python train.py --vocab_size=1024 --rope_base=10000.0 --beta1=0.95 --decay_fraction=1.0 --decay_shape="linear" --steps=4344
Each number is 128 + 32 x the weight over its row's rms, rounded and kept within 0 to 255. Layers, rows and columns count from 0. Numbers have three digits each. The size before them is the row's rms in percent of the matrix's.

# gate: layer 3 MLP gate, 256x128, rms 0.0776, rows 155-189, columns 0-127
# up: layer 3 MLP up, 256x128, rms 0.0775, rows 155-189, columns 0-127
# down: layer 3 MLP down (transposed), 256x128, rms 0.0772, rows 155-189, columns 0-127
gate155 102:141199141136129104126098196111121135107103141121116079079153155142093142107167104156151076088085115110150170119088154138090115199120081106143083076052127135055140170128132124148150147130065166130085096148183210140120112171174119169129129091126135146117114091082153151100100158134142149103172135137159123140123165175190111152167086066111121176145129181097140130131111148113114098113074
up155 102:126087160106154155121097167143165169139089156127158140063103108154127147188175112063068162109135108128091151139139127152097124147114198113089101107059127088102169112131158094136210099137149066146132136170112113149161125132104075147110114114102096117108164145114155147122214128082138083105143109102145062163124108089141094082101080075119126145140193099166139163078088180123111130134123
down155 098:131150101165084097100096130136076091130110110127108100099146131081121110082161218159166088091054122110156155121078136114140072131146058142210121163120147135159116176117067157111125169136073196112117140134147174120092157120180105130114116131149126107125114133130107119133019092154121147131142161154091169069180159168120132165191139168140125119110117174144150108138117157160115150121124
gate156 100:098163157126084101132140136082197113108136175149129123092090142114109219168098098139148108101114135119071109110146160167136122146061133175109191157156140166142078175114132129099152120223112173097069141145166088134128144110142148161114124123111094136160109108102160173116145106087089152105198165162097116143100183125165124176165087167181142114134113082119151139087103170139111146087087
up156 095:143164132178167127122131125135174136147146113111121149077156149143108205170107090112091104089123152106078150114127083144148148159054142190111164109143141186111071108134126144105149089208140155116106119133141180160148052099118137154135104078135100180099101102111134147174149171141103122125201172130089099141135095132125100163160121165133153146187073097053102153084111173141123137128065
down156 097:103082108131174146149105131155047121136138056079164102130141099147171061106185110127107115158113112098150149106139118077139123075144126055120076131118142069122183113131129160133072159031152104130152198087050148154116102115115144118152113122135132149105127143120092098120139158154176108151093097101156134106185076077090131110114150100099146100144154152140132120176140075112144121189128
gate157 112:073154165151087141151139145143149143080124146118117141128133088093131103082142091159183176114139168098125136156136163158121142067087147124105150155119120145103197105125165146155114135143076110129140196164122142193118116113160088197156183075098117112164224194184126137094110093127145089131155090094121106133107112144142064154171115151085111101160095129141101133147151131139065100194085
up157 099:155076149154155120131118131128121116119185142120128038120130207092154122133093129056168114195070162102099094137120133114142154121126119089145105099142154109128135072149070112176086109115101165123117136131079065047088129119107123114163164119065135140105084148155145090139127085126107164163183078127130143060116132099074160193098105163129095197151145078135114148138110115134125139117144
down157 098:069148116139129128086124101074150130176112148131147195098087089168141158126108142186075079075157134118096138124121111136123097115156079128130196134128105131150076157148181160118172103096076122165171095180178155209105128113124124122149155156164156132133136144160168156159131175143093141101063188130143154127117107143235160134087130124155171107111111068142171169123125110143152132124102
gate158 108:160130189090166087136123092129107119146166102118131156123057110171124194176170133136088181145104090155128166098112100141115119128055137150118118133115146113112132146160113126155126129111155110171194074085175079105153183119097144160113140138155057173165144154090168194151101085109117105185136164111100079118105140076134123118174143078111095060141115137176143123156145096195171151129117
up158 109:129189124147110123129151119127093159115097170133101154182128117136109084120093120051140148126152115133150089138125114148171138134108116171134137138160112130153077124097128108092206191061127144131072077092114152109146136104171137129139146174146108188124189125061068103058092182092142134144160117118185126094102085166168107154093156146131157153219116154136118149093198119111130157087137
down158 100:126135221098120125111092137117148134141199133121123104077151138161125177170129063127026125131117117137110196097134091166111194123120114142130164138087174141124163151134144076158086148152138140113192127137088098179147136142129140183145118131083142110170132091164193145159132103130088127120111133127119086155122166059094102117138116106140078102062120125158109152193085140165143157185117
gate159 098:094107121098142127149113139078080129111133126124132149078159215162064132095116117079167089116091079126157133189134137042132169153145097149106119077127072138144107153150102126104066100097077075148108118126130150074149117162146161107070145072162109151120118123148097156139188181096120120141095096097126113161155157144143103090064165073112144178173100130118131056139140108144111114131082
up159 104:132129164101075169186132117148128097212163166082145119173087125111097231139086125109131115167146083152130157120149155106125118085130147132145108075141193105192122136129118089126158106160120142128171115148113143106153163140066139123128142178038146137140140122112193145176190081090143099098159128127112125092121076105153094141121100125130095114126102151189044116143124125126125095175129
down159 116:108089174141112168135166202135113140116134086098116084162152166195128142150051129114113093148105102127165082132142150122129193140114111103124078048078095102164128120130073093139091138125100116065134143122171121094116088137165154165097064157131149170140134155139101128169205078135170118134184137111109135104156143132158113109100116106164145122159135165057117099070174064112113162118143
gate160 097:174144120097092181178119103111145187147154139141091105157118111106133125155147113068121130060136193183150114169173164151100134118146142150220187143128163163097114112139104117160185094101113155159166114111091083111154112109199135120175123128152160149094093098175212138128077129072079202098150122097104095122103169112100082097170140125138164098156126127137130110160129154106141107120117
up160 097:088157086086142158151143110099153153151170099133104145098067124117068147118131158108102105152182171159148174102135148111126159198152111091115112137164100075146106135190127091152135153119151100153098193073132077103129204141139116138121078118100133104161173175141085130157146155121176118158136127172144113080121039080147094186109126107102151104111114090163178103206171136119093127148135
down160 100:133075149178148070084122147117119109084050130118117109137154129154150123138167082176164142125120055080106099098116121150128119042100124167124135166109149147131128105060134106078086059114114178093106054127144163154113102117114137150128146119168113133099100114130121153075168101134119164085118134079063137197121172178128180096132117167157107117125130156088078135108092117171173159105107
gate161 099:062103163171066125122100159137085101201087130090109074137133150144103145168156193128146182170149104105091102198144106116116144153086103192098086087196073142160091091107104113071146120160147160128101112175125105118141095160142144122108122136102071149128127142125103107153088102154139157081167145130156133083155139127193114155129154156102078140157131110149129072176162156080081132107112
up161 099:122178143146196171077128167128118122181099139138099171161068122142117081127120119109147053135101156097173166164150141170119112096090133095166148098161090078129130045166168112124123161085132069139166110174111082123133165133164069115110176063075113116079116162182139107118127139157102140099161149175114134102142154139138078148147158114168073079113159127148119131144167093071138120136160
down161 102:104109141084125092161160096141153137106173091106182099155161129103162156131123119169075187142156093159191160091162167082123116148147128147098077106112143171149128171072113115083158072144147139109148155091130171140156108144154134152181134141161120094171106081036144162207168137133160079097096161122139135188082110178102123098098097136138180183092103111141111134107117139197129128131134
gate162 097:088114116100090101178138149191093119069134113101111079117109123115177148072139109124133149160133099164117147101160097102043229160099095103108139117067130111113117118128097155124124132136040190112169109174136099162096095152140143148121130120104110176128134138123121107100158136168131088161182171090111106116205175138121148140093157133074127101183139109092142048113121158153122111110092
up162 107:117112097141179163142108057112127070077087125156157210142136159199118161148139168127166128159067125150115108127148127057076105117150174186080161076132193138158070145115214112107138047127168116134103138184159138073152096141105161121111133091150159107157165086106133130123113124127116136123111102073158140096119204118114129130062130126151156124141093134131136136132164138124125132136127
down162 102:136113151068144090130208215167055112135134113144125059081129124071140098078131057109103124103164126118116145096171095130164165120077104088144103135093150111096130120158044141128123205175127168130117135103094128175105123129177112135114104176099081162069082135155064126150120106136177116138151180135108073158176138108112140102168144104097113115146097111141123146094113140137132138131133
gate163 102:116093170144098100162065172080172154089157126080149122156121114131090184119124174110157091091173073137114088130158136098135103192164126180083093123114164181094079151137104102131155161128149164137153125158171101142163154130141181155073069160116112133149086113102154108136088100128125099150127109124140178143063180175133153101118182052162106156137091133108187135071162107129112133149160
up163 100:142135108164183179132133101113176109114095182125090124196101126147151128182130143123104146108123180130104071111135107157180176194145140176124078124145118163136142071200111116163134116117121128118065175059175106102145094158114125129157087125126112105133087113128148137110038164096142116152167082115043193152115129135091131109078132077119090168121119096101181155107152107132113146107133
down163 105:129127088119137152088105055112146122137169143144122143124148129112206099106133073110120089160107149201171140107155182078110167104097163163091165168168104111169143138113096169151110142121138130175136137147060117159095102102125070110169102121162103165085109168130103173132099189149189134105160155104036139132107154162187121145130110140147084167071136153099105125152132188120109096165157
gate164 112:155161164108107155139126165105189141106158113060142061119105123108141128131091196113112098112112111091123190138165079123123149192140089110126125115130088115061086082150086129126156108131096162104154162137134082124134165139051128146131144152110134112118049106096157139072168145152125099126099051084123148146145123067101123086175034122081114160124124121080130198145138117150102125127131
up164 124:108137080137131092141171166154144124150140161118134123094188161104119176170115101213152156074087084162104108158164151132159128116098102174153106149085158103074151140142154138102148139100129133113067141146208148106109103160165150114094199101124181188139119057117118132145120187077077180187144185184095096123143138093123147108149131158151160094116102118113170152159124134096114139114171
down164 116:105159115141112125151109157116098142143105153147096124093152118149080136120100080142116128145097141107109137205087191114111137098118174097104163134078166132144141198130164095145173175118185166072095103113103163135100145207143151153093136101063116172092065070085151102059121151093122121178155118181128150140103125128129142102115066165161135120159116177092181164137114097133114176068107
gate165 112:137119075133130131075137147070097184105151062116115062204193082214135157135141095090148086154118137103107125120094132146076129141141061125116111155142110109100126110148170111100048081170127091066180162109091107113107085082135130108140107176144129161146085162187106151179111187124127166110121138120100121138120120112157082129118175162158117163147100091145136168143110091122146141119110
up165 106:138165073112093114158161200124156087142107116094084097192129114165090163124115111079125075053156141146098103135134074122133054115064118096105121204157124157137093130103165130174074108160059136131145130112056142099144101092094088137159148103133160122132112135170104124129158154101183158141187137147122115124137116150151136123145060126154150102176125148060156178104153082137143100137128
down165 108:100143131094094122110108096150106048152132143187135164074080146146088104182137135143068143114103135148182094106088133156122105076175169058117152086091137111159160139099104081125147145088201140195063092136116111129140149163168143164113145096164096125107187098124096116129126122098088047142092142103181130097112163141109175111125134106127133098184163154099104101154120121175092126109165
gate166 097:146155185115114124078165125109136100155083151165107129110219151100117139138151106098080108103117117138155106100140063105129101092159111127131187085178074128107164177142178139136124141175110187092158115131075107120147132101053140172098207078131132073168084105113149111120091136147085162112130091155144147135120151153134142159110065107122166138118098082111103206122107120099155195107137
up166 094:110115056156175139130096105128094170100187132090157169154079141173155110080118141188149152143091146089130164154125175167156185189143124195133062122063117136148058137080077072113105107088127098161126166140140070112108132163166140118125145168123126121137114171156086077147160077119100139150129146115145155119198144121137160120140144115160071131120142123099153063133099163164100125136155
down166 097:163185186148087091072144150124160127144050114155140109163196121124118169157170078131146135119129101172150135096174076111130087109136110104142159097160095173119180180177174176143136108161132154069110122125077107088168100142103144178110190067164089111156123104137146122113080146110146139086136078155104114113093103130115161139111049148128159169102125103090099151099086134097136132081110
gate167 104:136117146122213140085128165190148117174147085078131093156105134101113168094167087088103107138121052093135138133121131158147195092151109090186056097105126133111145098135109105075065132161140144102144123184082155113126104087093168153102139101118151143131114148133111169093137212152115113111121158147157141144137149134141159102071201148135107133145129074068181087123103132171165138157159
up167 100:171137107132162137099081127160126130133112154199124143104113095096071153159100104133145125135070143099195139149111154149123163088118072117131224129117135092204173134156128095185132063180118165115154140107168122099165193150126115039093122146093165062111142167107115162131166132141127129105108137133143185120133175152126129123165151136128135145143152148076096184076123141105078127179106
down167 097:094104192131130147112157147150129102149148095039107098128092110125147139081172098091095095121163086169089125079167130130147134110153155076145042086180134114075149102116149144067087181126087110120155091178093140133110102134094161126092143074131090149110120133148105134075102175152091143135165141183148125122149125116108139154073176155128096134101124075060157085177132102149177127119180
gate168 093:172130122158127162085155150107149126150150140154148109085163172099113123117072095139152195215125077152144113133102118117106149116142091099163120167197129162114143100154143105183159116142154108159157128119101137182119094127152156155147097123129136185186135172125074144043168165142174079072046145111094113056135126120154180083105147101152129172152131098175147129133117105127120084088142
up168 098:073121127103142123149134154124124118127100173146096131127102205144164076164062130140137165147132153090085157155085088086146112095129137168146111169124154116146073097138118091143107149189086179173124108096094191115122089118096127113085142159126102121144126108132151101139160195178098184164065120138115078172094114076108116126108096073117100086089150176128174175152178114192139094162165
down168 097:183161114154107153096116111121156150134190128117131138083140061052122162100159117125116081161155117143135069093118154133121169118153136112122138133130108182110154112088156148142113122099167045101137143135141094176139146099172156134146073087142137121166125177101075135098082114110139062043162152097142192077159119140163129117130155153147120200161120112147116084119074135062112084091086
gate169 092:097121142134110130193110151139123164167130106143134121067101202103143172123169129094100081110114166137106120107167177049168145075151102121138106104108181181132134196137144193155085133150120070157156120146163176127111107121131092152093146116108132190100140163111146058142153132129135155138096117071127157152124157114103122086212165131104129144127093077119124144146137110150110201186188
up169 094:123092153124116172126112100132129131165131180147141105101137185139128141152194152162125121147109097126098163108128128120064102130145127103144201090165118186103153081123161096123094139124085140093061143121103133161068181171119130091102093190110130098163118128111060114105149131121155118141168141159092131164135124101160121168066123123145215179188077138103090149116168162078114104155043
down169 092:116125148165133113121124140132117170131142114122118117081147139122131142123178161110083112123111217114131121098142179077144153077101082174127161153165190162143165188090149184143070118123164111115151145165129163127171105110115070147119134149111135176125201126095150148110131144106174177137050094081129118147140175145129136095155166094103096125110094065159122109101170087163121225187117
gate170 097:071143109124126108166093129159135110130091147142092057140165160136134178113171124162136184143040134144116089163133082098141181135156139094128128165115068117157125103065179172115116140107121116108138159067123181118067065134108057071131124086061147136122129112107146087112135107146104113128167118147162135152120106099108117160127127210121071145120099174151139194117103133125144166078169
up170 092:104124170099154131129199148086151146145152103154160131104111049126130084142096176144126166160111086127199180086137122132134089131087081152158116164166094106058071118170094127120092149111167183108092157148094104127137124168132147141064157158127125104136129156167124142092164137122145147194103151074069149089178126122091148108106128068075148160151161132144106097073091132097084111175139
down170 095:120161059124120143167066129139124129131090144144148088181160152119118127088148108144078143133049194159048126201102117082126202134182156145129164114119135131157121099066171130133135171117125110137188095088150200140126114157122095067162145091124168134088138110131168117116110095156101118153146147142161110152094111110146079182140140153151109167083099157152124191127129123145174128067142
gate171 094:072157138127089085093148158187115107087148174173107139089137138128173082080136195114153130089190164143183124158102105109112149175116150098115096144156138132083110148099147122140152101145153108110129102153113120095061091089108133123142169110166112130133134056110129127195074176099175175130120080190079087132176118163107061143189121103088166085150087143103134156122172138135142120102138
up171 100:119135095116169181099085134130147133165113089164116124116092119158162118170138141148082129154118116101114140137138140147045122150078169120168225131157172098086128137111114216148104096149150100068147090043130150139095135161157064128068111148082138072184159107115084111116111122123117137156145117146083122124151109067149176118095127061124163132146150086134078096094132124164139162096139
down171 098:134116144140106085155153114146049119054118178145143159113146120109086157062130151152176124073145148134184123134114136071197110144164123105067068139091096154145141120144144081113134143112123094154112144198132119128160095113132149132135149105177094170082089107104132093177102207128110159083133139144140124128124143163111026130172109167115076121119089168071171157131127134090155135157116
gate172 102:120110110127162181155151131162098163149178150187132147105117145150143135113153119135090189121178063115112109138134072109118112139137173074137099114195120120148128154050182166131103119085137106150116056127172112124111103174077124147058167140175125123150153085083135111150101100135074145147177168101119170143167142093113110086120146148109181107166156085124103149113112147096184036141158
up172 107:127075175116140139127085138109140145150133107122120155125145129103111166093111142152109102111113170157126143101181146171055088162118120129180135074202164130105100136090160154121134103135160100108121106075175065154190087100124184155148184090114140126099104141127143108147063166110179144132145116185174147125138093155101118112094085126179147090115116059146092103103073085105078103181062
down172 102:119133094141143139115131068139104101151122190099115126141144165087069081172128094150167114072113119113068113115078093124153179153084114112115122096063093127178115156142049114179165132126098139124085197142123170139147135135125119105090098203119116163196152143160098127099108174160111151149135136091067122101134127150126148168163097141125129158133106182073131159159170195107194138103159
gate173 093:163145165190151152162156163148122186102174126100120118124161048153126167168137124108108111131140098126113130188134120140132104145142095161159171156129139103184063140132113147104104151127144107216148180146113137127145071132112095146117087130089122109132099069140155125115133102174129099127022153109090197100164090043133098079119157122103067164107075094126150129153099126123162113149114
up173 101:174145131115104080054103179204092110055132122155129096111158095112128125184085122127157108120170106137134074121136094167083158081122203142124148156158104076118159163153131116179170183115103146105098114125092111127121130119149158117137125084135149159091070100115127137114119163140115106135134182109116087170138151111097087112105118171074187081084140181109107169095089175100091113175179
down173 096:098115087145144155181130088081084172128160131105119180110076139175137094083146101123095150128136137073109197166122122095174072144171083115143145147128116143118111138071077148162089138088153108166129141110214131128130136119062121138093088105142084130131141051089143130127107095111107137135088087157072117108155093094165119097156207113160098155104121109149120109163159086164193105122081
gate174 098:168176117139145055115093161150101127170119061177142096116119145164121113120176053117168109126139094170124121107136150144108137202088100124114075061095061146091146156153159192117087137093121079105130161160123121133124166168112169119136117098143129140133087110124106147122100109137093115112071111147096089113096064158130140177165142117147111175130089142119039153064115102097109162086157
up174 116:146205113175169115123151115142068086080141132179106127146114140141139119115131105099172150092076199174154163122145110149063128153143108100114073133152112135135174077129171220161097165135101102101125143141107156136074144082160052102147104102141166120116097105079082158141102115121098121072100169106117171096128058162130130187098144137087119182130161104155112121088113116100124111121165
down174 102:135125101193126127111159056132163090061145115147098146123114177041141139135095137107150181170037182128149166160134127157072140130180162115173152132178158132166105095117104078131111137099134147161149137153142132146137095103159075090140102108103165083139133121160127152152141129151116156097193159081145185139131113127184069097112133107118148129148145096143203119131147184109158100166175
gate175 107:165154088117146109091169122147131166110088155093105142121171167152074107111090164093108095118121127142101091131128136141132141144131126089177097104198137151135095097172074142126084150126155132140149081131068084085130140157121202115075099129122121079119095045116221113162103096102117161108127103149103122120091095114172165137126116142100204212137115160105167162140081147102162162180136
up175 109:135148111128144143151094128180117121142168165127098120122133108104172128127168142071142121161109144081141108130143170148141127156138104156128172078081112091198106057113135142115106169142112101081129135090211116164133185052107095195180117124140146077150114110067106134119161144181198141120116101142097138122186174142102128124155111081111066080116134171115147137116193079113078138111078
down175 102:107138092119125096084228132122097125112090103110140128146142121177111112147100116117118139123172077156116139120149114073093137127154146088193159143216137145160162119153098106148046127110175108164165128138088101101126115127073179139124050145111160115123131086107198185166052095122125114174085134135091091161141107118163090148088088171124171172141123170104153088131117123118160132150152
gate176 098:168105136122158186144124138114139178116135161152129126115136194146157080065146152118151152115162148145112197112113110179045136151128130090149173187138156137136145119089085126112154106156132111080125123125114149163099136136110135093090106197090060163141100159130070081132104082071151166109049149105175127104152125090139191166086176145111162166140080147172108118137147148107123186085126
up176 102:203147198108138105119141129133128126094124184094159126118100107087156192129080144059088172148113158122135069092125096121164133084121165116115099160100140137116099167117077145123133161164131161171109183121088100158125180114083138087147154119157185102147174095174092121126160140122105127057151156105159132139125168167204147169085176081113126142133109093191123167116116157159123123128059
down176 101:069105098164109091149090093131106182168135104161124106124123106193112087089149124194138086129135108134068161200149140144111142129125083144156118107155109104133127091150179138111173110141138128068117072100174113078118063150150135152116104091104123138112083191087161178101131099118181158155103083145094080138138118094062103097170089164140151142147122106102153063152130089096125141115203
gate177 102:169068105109090122132134076120162131051148092139099116099139095160145144108150124123115142139144135163132131142135135099162149057131120137140111124061138116124104150043131092123079221146077074156098157103186109055129102152131059147117081119131145157118149167059125175118119153120127118133127129082154079073127079110127093080117171106145125123159175070079138117103096133110161144098171
up177 104:177095131103111142158159136139088107096078142162089101143136124068089138134141155093144047108160153123090160171180126158169086134096132160128134118145142199157105141134100102197058165172111161111096092094178148084144163128146126171190117173126137122081129107112083098141181110108111166116131137181167127064085150079107109131173156200111178112112137159136087135089134149155158120107134
down177 097:104096098161118141102120130093113155146152112183067166167098218199171126148123143123158140121127094156176071046176144112095162122115088092157131175147070115205129092152146094105103089137087127156132132142087130178111105133096146182127217159169125119127128132148157126155188118101100128128183114154114088169121123148116147146094096066082110129133107121099124112149112097081135090128145
gate178 098:107123121097103158147156153137162147110095138075059127127144141126146176168071157119163156142141141124067096106123157101195155147078116174115092150146147164086132112191126137149093131053136136113072158170132114152143133171153167186107045144139112132122152107147164163153148101104136134115124154096112129124102229080073154134181153117099152170162145164137182173110167103147116145192115
up178 103:123110106131128195082187093142146183144075095073096163080097160176118146193158123135167111127153151086094140127126119171129134111172150135151150120190127130180133046140163094104118134075138145101088113159161080091143111153079135078097098161208138141082157123098116121105085104106135137113151124092099143106121120133088127063172195164152078131123190121148136078151107149155155133121145
down178 104:093145125087151116210151156136124090162178097141106119115122175134152110101184207096179127176109115064152178118113142213131082138133137147124090116085110153098135086122105126104154100157157148126155117140123118066147070101095139143094102124101078161105204158177159198127084144123141135113124150116085138180139125130132124100134127123086150086056154143140080128105075154122171152084105
gate179 102:131113132136122105133128115163205151132116156188094117104161141138208139111208120113135117142091112144087148097146191151131138143114112130136156165098121117168155131138132107071121125124150085139102160135041118076152169084133087116212116189107105139156168128163072135125147167106190136208064113119130098148108128134174113153131152106072101168204128162132139070113116135142088138125117
up179 089:126035174156118128120160109177151152119142125189126065133177148096184154135188079100173127163170142122100142123093143173147170155186110129150149131132084077133182144107132131107098125135167075102149159130073151111129100107114150136163121133089147165153189167132094131110117166176124120197085135140153179086140157084154157128111149093139065150142135104193169100171132158133148158165092
down179 098:115153106151169126093123101109081119127116152102142148141115135174078138134058093129114132071167132089128115142146057186139130144119149170144091118121108128115106173092151160170120107172099137096170090158196177142137112190135165099082130073191156149113118118077168124114124116186063083072191127106116148116165148143084176109172067141150175092082139101139139159125172175097145132154107
gate180 100:160105079150125106119130174113123195110130107132110139107191135145138127105090130112109187150158122088123117134097141139113142101081088112152143164046076151113166167074129123151161117125100102115191091088165166115169193137121096106151107133116117067113104183109100169127121100087107131135169100023118184118142074186142130144119101124167111130121154109152114150183198109104094128077176
up180 100:103102095095137158101051180162222186117117142106119157115150217167103102138167111065119117149137125133139151108113116069097083071137113116203131142098120128153166146093177175136132113129054081105150129155157109114175109135177115115087132123132059094115123110117073090107075126115100083106099176101118144123147152124134114103133130125181161123122152139139120115124167166064120114164169
down180 095:152121168163122109139101098121113112151119057108130110146169074141222163038089181129128132117098129105098063141097151132139156136104138143145142111119131140105140132105088095137181171069176141145137140111137142122151133135102130107153083093109156117099141190119162111090206118177129144095134163056101151109108105147117170175106129200185091163182110112199094129171116150103108131151099
gate181 099:126152137165163093173102128101116118128178076153136139112164129176110119133114087138181123092066110111102122090131139152163114167105144135125142068138116143205148104124150052143114139114181139101063156105108050113167171145203132153118180109125121152197133140133180156066108161112087132124099106093096164118139107167065147129108170077159131137162133146178206124125108112171118086133115
up181 098:160086088056133113086141137090129147075167154110126135100127140102176125107115107121120138076116089138135179120146089132000135098107110140115133142121085120112097126196103173150096118151101151154108124081108115140070126134070106139137100128176178095122163144188055125131153129134153131106162174088104143106065168143110106110112180105143171151100118195136130167102111069100124130133076
down181 098:111133129154156114177093129147100107129083117159106068094167170099108160151133101174126091127102164082120045136175134109182107132154120125100106115134148141139136092161181141118162120129182096116119086137146130071095118136201132125092235179166095131142141129107089144128142160102047111152149167080149153121145109138173125106094163068146142096179118150109189147104132055088112111132147
gate182 089:144088064137180118067135179139136120105153122107169116047119109068139130069113156073100106140187156132140151138144118149158109116154129088109173111130138118057156146130144115107072088136147112158126097056106155145114130178132139130135138101148209188139083154082128140121119151174133116135181122138157198136069111070102158157143154102101099161137131092131182137104079155109172139189116
up182 094:093156108125152120199119104151136130153113106143130122111078178142124106072177123112119176083094190119154100131172161164130070095072116136185157155155174145130152147103072140088131127110131160084141133131132151059055091089068126079157127056103132089138150139123100129103095138150126153148132072163066183160130113200134120083103164149150155144108202137121126095114096140133132104114083
down182 092:141131168134080179116119113087096162112113146152119152199162086146140156171080103154132132120094072134083127130105110089102190139166153130097079112095049108142066106167128136159135146107138129113129120179173081183169178133175151146112102194139110157103120113178111106147163084090147095153127141061137058106150138078149128171141091168128103076142058138166098139117177118141103133145119
gate183 116:132119106102133139106115168131130121132171121159152152140162138138076185151186149154132110104130085127079136118109238106103152161111115189097113135078161131146121147108143144154164146159092116175142070172144150100135123135157118183149167092107158139204143149077149174146153105105153107186116114114132116067147130120179151132142124061134178106131036162096118051070151095109147100124130
up183 113:110148125089090161167163163145113114121120112128130116109148140091083142151138136171093117103117131091083121147122076105118128094094096193165132118141194130131076094084116084135086113071138081150118085144149175115168115128166157116173147134056213103202153159130146110123092106132137186148115143139147156087193055055148186130091108137124139140129127107114139083050138173116140111155153
down183 111:176135130125129159077138058162175122164190162093169174094067134120165174065104093088145076132139141144062115122091141158099147050161148133139108149161125089144109135122143152162163141147150099085124097109103133199113107145108127100097145099134101118146168117124120083166109140120057101100095105143115117157125150123200136087076078121093094107131082064150138145133159096112080092176100
gate184 103:193140165069227130135122130120061127112127120144137131135079191144196163115121135150112117101164117118142108178112107107147128116122097032128133154165104151107133143059149120161129089164157117126147155068123127136074090164108101095147104162126102156164158147147094136169104104173142110069131115067114134135154164119142063112120147059146061157077153141121085144115121134077124166107107
up184 098:097183150228172146106060134144107144172106109083164174106105158135111105156131160146187100114147131064169112157083105090186135152097106149128142115097115118141137122111087101120115110127110175157081097103115138098111114187117128202156080149134068138161138077076154107085172116155133149144150098106165130112159116114102105095120096072131123098098176151094192131163142109140129153056096
down184 097:192072136072117116134178125124157114109128126121096085137144104095148117104143135130106185091115094169111153117140110118103127116166186080153129175132155189148138141126209149107132108121183090100151132139130110185190114134131135099110205146084156181134111124203079085196077133141098120099115164122106120137131128135166152174111149174151174094147111168176104114119121131094146099227119
gate185 100:082179088131149140146147125144163153155160179127120148107056152116183097132092114166139150081094127162182162140089156155180127122166121140141172115108131153148154146120119083117123146095064195172115166122101151099075126132140173172121188125142122122170044075084147195062149157137130098137132096063075125119122087119156120115140149151131165085114132133103167149128060172109136111089158
up185 084:168086148113132088105093157142112155119139112166085133104173106125074128148152161125159138152152161051094040185113127172095139112082121165123039130139082080132088098135138115116181135125176125103140098169116160153133161125079109132095117122072137110132157114113113058117150123066087125180136147131156142178151105126116165084136132053120139162129059086087136139076180138174115141115132
down185 094:097165097118158150154179078145127123156149185158152184115081139132156108129106093183115103106074124202168157124094125142157123090211110148154158112107127151186166145110081105113133149069096153104068133118123137094094124122166178138133175122128142124127051120178156193074137128153120097126132085088065111120103135188174107125100190157149138136105127165132165168137088158109101124091131
gate186 104:102155127143060077160106142095162122085143091106117116158117115084160051141118167149139126124146150104179138168114142169171030110106101096146100093119123168133126117172135118126101109059149126138132135127182104148103104198099187157153176150121090091148087160178074126097196145106130133152101076133147129151092122112114105177080114104124208128118101159120168144112147146179087101157096
up186 098:124155055113104125158148163093158156178143122118100162107136127126154101142123135142101157171109102057155183079095161132127086163141091125115139071069144180098133109189112096113158089071135215091103149154149098098127102107094119174144124153121132124130095153098112141111142218140118132139122163183093220128116122129117144160136160088189137138121112176079151103102139096131144106122051
down186 105:154145074159093155181116104149135092117111117169147182110102153137141135098124092172141117171095144058095120149138139178095189121123114099123193142108144095143147133104160118112194127145149139077128070125116139151151084148143058074153131132143124127117121148126094051124092101167057122128105159086141133138125087123135208118163208127152110118094116185127123095194097087106185082162134
gate187 094:144126120110121101120170161142108216047129086104084162164093126141203118153085150098156127062147176134143126181109072105097164150142204081125136122136114146121054135140184155137160102137123120113123178136121134120150123103127163061105114103121078143164104173137048106124131121137145164113098187093115080145150128148166139159161128154156164127107100110135203157116092154114161091126105
up187 098:087082153163130076135165119150148162115128161115078171168179144134146137166116155144107104125103086156154151176187149075104195172109150090115114109103125123074101142131133169146132118126137153087101107133135141074142091087109137037195075093093130170135135181125120161108151137126171107103164119098057132145142148126083118122096155147110191220134127176172124176119114127138173169149150
down187 095:144129103136122206189128093093092104185132095175153137109060146101100118102159120095145124089138117095096162063112117175134076090100095199132111143159143156172150085171089058159118098180127099126131124145140145162112081180173091144110166127098142106065135132116137097141120158183157146167109107164134118132147090169171205129147103131120106106141193132056122116113115130132096109086150
gate188 095:168073159117125078114135159148138083083206100151102096170144145144109115112108094118139097128150132091156134175139128174137135133202106142089131120113094191099129108117132205152115140133131072148169119169173171122119160100136072084198170181129054131106147150107114144154124059078164116131166092137103120165175110148160079106127097154105094085047160163108116117143092113145124122110131
up188 096:119116139169130096116093153121150221126037143139092155080106088167157101106161119107092189127136064159093069124117134099144109102118122128139132148159120107093145130098111114090181192129149151137139127125080059136134121116146138167114171157152132108144077189150115136111112141098112126107116149116127145121068159090041102119097104146168179173181126102134151160120213090104112138184098
down188 103:109082092110142044091119151156156087109165097141120123168128116138076109103142085090154123167140142144158141157100118105134151134148133089100119140123105195101112138092098141176149116112168096110128093175158161187063143122186118136151142227106046119116091131081156174093145061071137110097169155103104087185197106122147095123131147146147093135107165132122123132134143136185084107132107
gate189 094:101125083073056090096125067159135176195129173158144135134124154145170093100178166160130189132142113131120139155106127131091097119122146117166090172169089078152197124128173105079123140111122115085075129111135145102080157139198179088118118080163123116140148116147138163175071138092101135160159169109161150081175079131087131143103127131141146115170108102080170151153124152188142176105137
up189 101:153170179118158135151119159061119111189135133104125138141177112095106160125171095120105128123102128151141127173135089126112127150116161113127101085132078132112144120180149173122171149172068117095143169142171160114160093219104167136072115065111149127122084126146164136136106067146075199162174141113162091126100163161133120155127045055153124121111120147143160133125104145145175138144213
down189 095:202153088128102074103111114111188108071177098141122129089136169132137146144123090171092121117175143143112092105122100161151112122148123102082119094124104116142084144114060157177080081126140182192151143142073095115093094096100118143147128130084129114206172157098127110138153158102125164135108091128097097152075099128127121115099112209097139126115155104151072074096139090117137064051114